{
  "d_mlp": 1280,
  "vocab_size": 8192,
  "activation": "swiglu",
  "positions": "rope",
  "init_std_o": 0.0,
  "lr": 0.00352,
  "lr_mult_o": 1.3,
  "beta1": 0.95,
  "warmup_steps": 200,
  "doc_mask": false,
  "train_tokens": 476700000,
  "steps": 3637
}
Each number is 500 + 50 x the weight over its row's rms, rounded and kept within 0 to 999. Layers, rows and columns count from 0. Numbers have three digits each. The size before them is the row's rms in percent of the matrix's.

# layer 5 MLP down (transposed), 1280x384, rms 0.0668, rows 616-679, columns 128-159
098:477573455490484459500442498497595536436527451418519443444530471567566479476541588432434472452509
097:476484564508506546422592482423450494500490504544503506535429507508578477477421564576449436528469
101:403517437527431501510521523457569517594503539486544580505503463538469507506489571526369535491492
104:473510473384556524481551493557529540556515545533556489358512451635543584551457472462533531516540
102:454428474464589557530463501571500463501479448525450497552473587486550468529573490514448462479474
099:508427358500563552496519568474385417393628519462463519538548432500543487472519486477523485553587
105:488484503461494444600489571385519493494477465508475538470527508546540429480497576532551492507549
098:460509571448488434540505447561562379382585487492559448526508482421551413503389530456482497442583
104:488417523455414349455546632503695508421433517517527496473512423481435512540494493475524500605414
096:552504481467386477499527535509572423463518569473536518493490486528555451553492456386425458520603
099:474482473454476425486469471470569588506519375535561399580530486545470464535557368532426520463520
101:491519518556517386566517478556422499414464411481503592555519461578527440519566508428473520530490
097:472562549434516460546545460497611498519557480478626495429577481514459579449432553542452519486507
100:478472499484444447512508553575470500428524464510549518427440473502444531560535577495459592499420
103:616510416531527516447575549528452456543385491444480478622392456533462449446589472377478536475402
098:582531503440542607497432395468404450478450495515520531524428500492468525581502512570403545517479
106:487481534445458558469551561498463435575513512621487577490434500481499553474482438616494563554617
099:452547468567605579518443536534490493522444488469588530575523534460649537500488531531493451504596
099:514547487470521570540443534570525515446504536521564457498560509563497448539510523452443465532459
104:461515536560395507528548460502519559522451440375494534551536622540518507420498514507510510461520
104:570512458444498474456514522501515516467594523500487543454507447494564468498448539569542451450431
087:321540506526584498497448524609485413540548521487481615502536471469466479521469478458533435430524
100:568482487517563393444569497462477507460566573506559557587478559573489498411490487611529494477548
103:433603465508441507551565540472523549439447567554520515498461534514535522505509584525412458524454
102:474491492525470540484545510490568508478557530514576587498529468422515525555480531625622595521513
093:450415541424460533582464484578498503501565453474541563445480537523486486492472473525445479545312
092:494507518493473467407532571508511483499466563511546509571456525566478375456498446472472570543522
102:446499447499465497490491456578463484422466526553552365421416407444515478468472532474528464442446
103:484506509529522449522435539525432531529470482497396467449537542462525579426474485457551478549487
103:444451484503567568467530558508592597470540557374550530537547501458492513482502549544551534564462
095:562485562588544502512435476469499466443506473500458519543491430483533412458537505509504560414602
105:556515539536541502458516589508494531419580459509378533549591479494505495439495504421448565489497
106:505487540410491429501432504524425544452452507623439526473540538468506542505452459579520500496549
101:502629486483555465540508573513510512543440456410485475517486514509544480551481485544452484459545
095:480467497455553559493456492517425525479471554501414557519495448492478584492546524481496464436575
101:538487446544538541471434509597534536433570512647435571530485464541625565490531506454477585508548
092:529501377571504499453499479465447474559464521558495536499514467524468529487482472473500483496583
101:481448416531463507497687569466573580409507475498478497508538528499513435495391500392478492505456
103:511533437423600527413546435455505466476498500407500504503524428593586387476445466455497397505484
098:454522579533500448465483434511501519508580458435520539485511590471493480538465466511456474531465
104:484429586455606497520415509500462496471432430528423535512562627542548530493395374528578415503536
100:530495523518568457522536509424548566412457557444456417504441436514510540452589510492465543512568
098:533512564608521532478461450502573469496459486573464442515496486533554492547603571576521556519426
103:540489507465509533409434462501530463506438504632543492526515525528500426457532596526518540431523
097:536495533514626430528487549416529421506488536527482479437459471479462532519438449458484524508563
098:482479550529405545486564540434477499421493550578455432451492454539484467413465506504507431540471
101:435517481396520463463628521557444462524439553521442393425460443469503556511499655523393445399504
098:475568388455469506549526536494545467419418525468505426507449484489511546418495574432488505479479
103:457514595531527486399482562510562558478475456558516447562522446476484528530530545522532530509479
102:448483540530524490542550432528502544541561530523463527459561513430549540386514535499512562536564
100:469365505412532458572476477505509498500525477523530452494569453464478544412494487497508454516508
097:614562444551542475508528444581575502404471427483522525406491591466493447504481464560550483552482
113:502597572505523524611503502403516549526444526451531545469489409563430483541451448533609517517503
105:438490478527509487464452494515500432512488610524392470546507546456421623429570503495497510436552
101:489534594393446570499527453390498444553528484551521467508507571541494423574418564474535437499568
096:446450498475489531547486453480449532494453514497472575564404595514514441543404408442413563556487
099:468460522506432537470430533490554499533427520466418547556459482539519526535463446458499342598450
095:464476452492581536464503559504538458604521552514422478571447497526485516539478554586503510471593
103:529414496462540551442540427489464428417415446576484492477460507500487486479593574519419495416588
096:491494538520505441459495553457508531482577525545404490539474501448541536485471400484500491466475
091:414446504539486543499495544502444459472483497560507483451484525488439537460468534498504492440488
103:519537479594443504444434428536535567519541471538479577436448474502547459503471473577507514459443
104:557502495514435493447500455574455520554523402498516521437581452435528589544486578456472483394492
102:542480569462557543513384442511457410512545449478456538541566457536430572530577432426512487446487
# layer 5 MLP gate, 1280x384, rms 0.0764, rows 617-680, columns 128-159
097:557487434514457460444483508558547500503558553442426603567493468463473473558592518437454497519503
104:479544531470490565568481494565466521526539561349432472551502504423559548555395453473465474474503
094:471475571469443553520551377586557434581487483431514612487511568527472536527507471501536448537530
107:479382497460532501455485501433536525518561457556521546459492421531573495562477538458541533508461
102:476359540491490482452474558464514574580532521447518458539637443485521503580510574540625480513545
093:452567571567476511521450561590515386578454511558464574434508596515486453539531567542476574469515
103:476491577556501484489500476492526503452495467498546462504456474435517491485453551486478577517477
111:473486411524439477443541534508491452529525459572487540513617488425532469552508497529440475580549
095:520472429514610503430548481479527536562470523530469550468487497517463498514480528580475486601557
100:469540449449475420480487431489421481434531520584493580425535530520558598468486414423517485574486
099:467626477507494471519475520477573491565513467501615454506589523614571408513526478441463537461492
100:532430426568494399477432473532500456543439537516548446426505452496438477462398457484488418509489
094:458521571452555509408506557465526452487473566443450445538528572470472438497446548529521526492494
100:547509493516489498485516514620455548552521515604516470450485467491499525540472442492432520465507
094:521414480444453420497432543439560407456507488510458517512535565493462520520515354516461542554552
114:471571590450557524461482456507491525527537470544540503592412542446599495517598511463513451669536
099:458488435445529602478555507574453548569597419528508527488478507520415517442504460468484454503507
098:502408457495456460529551471519443483504536494424488538506500525466491498504486583511547539493503
102:513498473525577428522496539517431497576431463545458524445522466550463477495561557417494584471466
106:544520551539437522630474409471427475507430487523553489506465539503471525447458498357525572591561
093:466361459513400560484500450631545411522449476521467540567441568430566441513538518473391504543570
103:637465486445546567561448402558412465555501480527402577463523478472483486408536497533464508470500
102:556625472381506430413401534456400464478569495509486492466529551530512497491504523514507482496549
096:442490460540415563551610521548418432540576494511536458488451505423573523584495468534482523463538
097:554480505523521568520487496504516490589461513503520511534487502582549533445547513496396460569438
091:453463564456491431535476532412503529498422542565477531405464550549451550508506469467465517515479
096:497533520476537501486570474437508546499462472564468434427580594521503433525534507450426524517536
100:510491518450556503436487599411429457521467549535434615488514482456421455560425631557511453444500
106:467499484509469503526438464565461466574482517580553462516497523449558503456433486535515357513419
093:462529530467414464438542554485424547464440487440502549450498620512495509478485480511481514509467
096:483579534468470521508432520540525526510517437494447454445547540500496550478517582509446349522458
102:428471576500501419492433533353498482469397535470505484490482488436538438552496610512542438539477
097:472506458487541500535545485492531397448549386612442477410474531574537497483598417524491520449575
090:531435541509525431523456463431561556555440554527600533469497571458472468443556567514554533552530
098:548560442479548567418461504489561582465506535483458537579450554529493483445519481506507463521469
090:472445534608512520519494514506516507571566556462530489554490409445547404492541516459456624466532
106:471521475435545531534523581486504502493457472528522510514531496611504459460435539545411438461524
099:482400464442499505563429533524522499517585538458470452502438451543456547507435501488643469439526
100:510489485523501561545451414419567473553518592502491504514392549437549496462447542478529491504552
102:557572554463534565459582574568572463576530483579481465425469511465499440413545570492452624525580
104:444482381521617499517404401478591584540576471498406460516481621441503565511441470488526517404439
101:473449535417541409489421423402515518461537392456442532523515588443506487518521539483402513539491
105:525563433433553516511485448467497462452536580474467527466473477487482519575550443578408489476472
094:463560547498360538450559471593450557409449430455453548492439543532542501520523431536466479552520
092:432474561500563539463511473498457451496571541541559536494518497535482557483409433428590511517421
098:552512493521488555556566524421524585494502493484530509542517522550480525433433475496537542489466
099:503536409397592583520508452538495481600542522509581389567609402442542518452414567563474512522388
105:504570480609408477555510610515409431517446458595534571446591474486464509542532416506563526520548
098:449534523454471519558467517523485571546606441546482499525557539540529483438482429472503560478464
109:493520496594534503463569508405530531481472400473558523512445517416468499526591557620592536539388
100:509503590543498517470383512493496434505481455521555541606425545524569511592630495483511558550533
110:561577448458467508508648433485531474419471428473421459509482587435549528486445493558474496489518
104:506478490494470481495488527504467483416434421514366428478477510551509388441530457421497467441431
105:505452458528448433541470512452501535583468518544556542491556478508533525510467477613533476498431
097:405543629506467479559546512506555478495538429509482524530489566550490505498459513476432428486465
096:515511519454415579461461466507561579564507487488461438534522456567532543484570429528486474451561
105:441522467466565541498542486543524540531542515475557594519416577482498475484518547558476497583452
098:539495506397419534553500529476467458480556406444600470557495498552513421559507571470574507533430
093:412522503549522540492450508495474569402528536569586407572513493508638518460499465466507497478537
100:532502483479389480430524591448474461525470501516493532571504406575602553494516399556487531503471
087:486454486469556527590471565518502512615614496490519515433550476484476456517455443557486562499527
101:518467561561582466471501590493474458563513578483505478511435601526474496534637467550539619470401
102:448493490480526517544460601496546585480504488510506510491559614488437492515484531494464425408528
101:491516593520449372555487486467471562500580520482533432530360563474520464509380405575533503621470
# layer 5 MLP up, 1280x384, rms 0.0777, rows 617-680, columns 128-159
097:548482463451444479542440491558411485577483486528579500485438552449508506516441515539590511548415
095:430506500461527551491456420457588487493524472493412498452423450495578470478414527578491489423478
105:506453577412436544543449489553605395463517530539440480563547500613556525520423556480452483476585
107:392417423424520488437520472471522384484494505523513564535581489424393433510529508568504540504515
098:540363474529463469604523423467476558559556501581442622481466497458475460547554499555518449477480
099:494522519524495519495487521492533512480482468430496458472550526500613554480470550622508448513541
097:546430532464548561504522567533483476477422508448478545462381497462510555460469529516531494522447
111:475492575557485512460547533486474404525457560527533575483459474437533529508540481452396578586493
093:604489485434495423573454541517497467505502552481448507438471547488538461584378566455477574464554
100:573502507399560483549571517497528545454484394592522500560476519531549458489456455520495489486562
104:567557503562466536534504449456460540583545433379569546498480491591588477533505593528424553495485
094:519530534471568525604426477507386502478617448481485566473477455467509549482467531498498553558423
106:569426544424566450477499457542499466516504532480508487523466528505507522422483489477561517421485
090:488549458494561493440551532542467462543494454496498460522380475565516453477535480446469519520480
094:534435515448453548493537511483545438560467441432433531442509465492529362579535553540472571536477
105:459525466420457522464438528511547526520551592511571510561463460492566456541486501552546506575600
104:513525432490574447499487551486504469482410547477490472548518585514525506442475488434536504424591
096:514501473422398473488553465415447495499527492524446446532495547479479514465435461557544557469477
106:495483484512582522463533527493630622470472521458483521441456503491506509530414531494546496495543
101:464533469420476463432492492548578549465523502504447486388467488420480545474469532521550455471469
092:521395523589487436514552490448471505456504563473472541442510469514504488594556504482479519471431
104:558462520442602450445582489504545394571512424520549527510504482477536496486484504480488584424492
105:416531616532528427458474442501601467522453458479511540475487542525484473508520484424556495583495
092:522498504441409425481421518423507432456539486549366536510560432508523535466493529558498510454555
094:505536488549536549491518473457397465572524491567483525468552440485480484427472612482443514599548
091:508512473462514461648528495494430487434520525494386493430580504583434586524425518571494629445496
109:465453490656509492442450515444540521492490540467573444574442486510521516485509475406514481489669
103:475485503604544525559450518581526465438504494569587589528508569412462458459554518506477462468558
105:618537437448516444517512570532489446524500504576494461539516552508412458509500486538526639539485
091:487510556461479469400523508509482504448466562497493484483513464520619553514373580510462488487550
100:490526470545547495502541584443502529520543510525420357517382472442536476506444496473461484450523
099:498460511448493461494453586511463538427489444606569536541539343496506447494494479527429473469574
093:471573481461515538441452505477458466389452441523499558468514514517509487476582569514480483505559
099:470438485537454516499568537517512483489538427467586376405458527482550566453515419522458580563448
100:430497414462481449469454554466506518520443555475601414557524521565529525542433462533450525425489
089:573439507503549561506542503493484530580530544577496525562480396512480520481516483503389579491549
105:482553539530453473445493562569490560464455654478492538471590581464570525460409543489430516540416
099:464550589518519406594504351542521535459464533559536465473503411525509585483538495487547626529536
092:496488509467474440441457530485471601430389423492486534545590474437454441500531465493507469535476
099:469558531550534486460427412478481454531449639583518541550444485520491438548440517412475598512546
103:498577421536621493448513499334563507487489580509502464477492472556598499437551542416559551358439
098:579608448567511432543428464523567450503475521456565500481482482491583531521551504600647430519489
100:508550433456544510527478554538449501515484480619561506474600491439576457570497501529413476445552
097:508522425544531471457539549545480456531512478538483406453482524434485496476575458495490458529467
096:496467427447556470578510517472416523527449397439519508429473537432513522562606583472494539517402
097:476479485480491524478459516503547542428564530512526510500512572475546480539525478487549492478571
102:451595442529493412479435531454453457423531499476508527500468580485553588433502403479461430425431
102:445463535461526502494541458478565447555481522385458432539488502593530511439494533519458454445476
103:562530537555514494484422389524480451475494519577599519480504467478428413525534469441506422455491
117:469524515570483512471455515462511522453579455570465534492519534469410479494398520446684514531428
094:543490493523542506477535489537571441566503484415534504492489457526414504479431518474494535406449
110:485453525544502584514495514503472579452454569506506508496559490588529459550592441468524538436500
106:515569559621506513513485463556468476547435494525583493446410510456449559560593498414526555499492
102:473525562470495455410461508472482480474539567397553434578517499496493517426362535503472471424607
099:442554416534459488572508436479488536402484438446487511428487533487512486437491523465504360504468
088:515463603506440589463502485395482487521465539440507485516555512456543535499459531530479455510552
092:535469387488515571429567488589481509500579470562525552448464566486461442483539458505424489521589
104:517486457437525500487520557532539510507522519639619557484450528502570390458544396537510534553485
091:556526549600478515451513588493575370455419540473435532547593498492386601572548503463462545472537
105:529495491481481447495419555498563495488598496494574478515613464466455498492428460353449545445529
098:504531537559439473533507493464578483406482407483512551515543460564452449625512501412510508459485
102:422491452495587503518553386566504502453510533455617510437505468545505576531507600491428503475487
096:463543485487542518500487555526505587523398568506485495380603468522472550506466506373429441440460
102:461462522505549493460549509484456562500549509468524524516397627374575463524463443487534507538450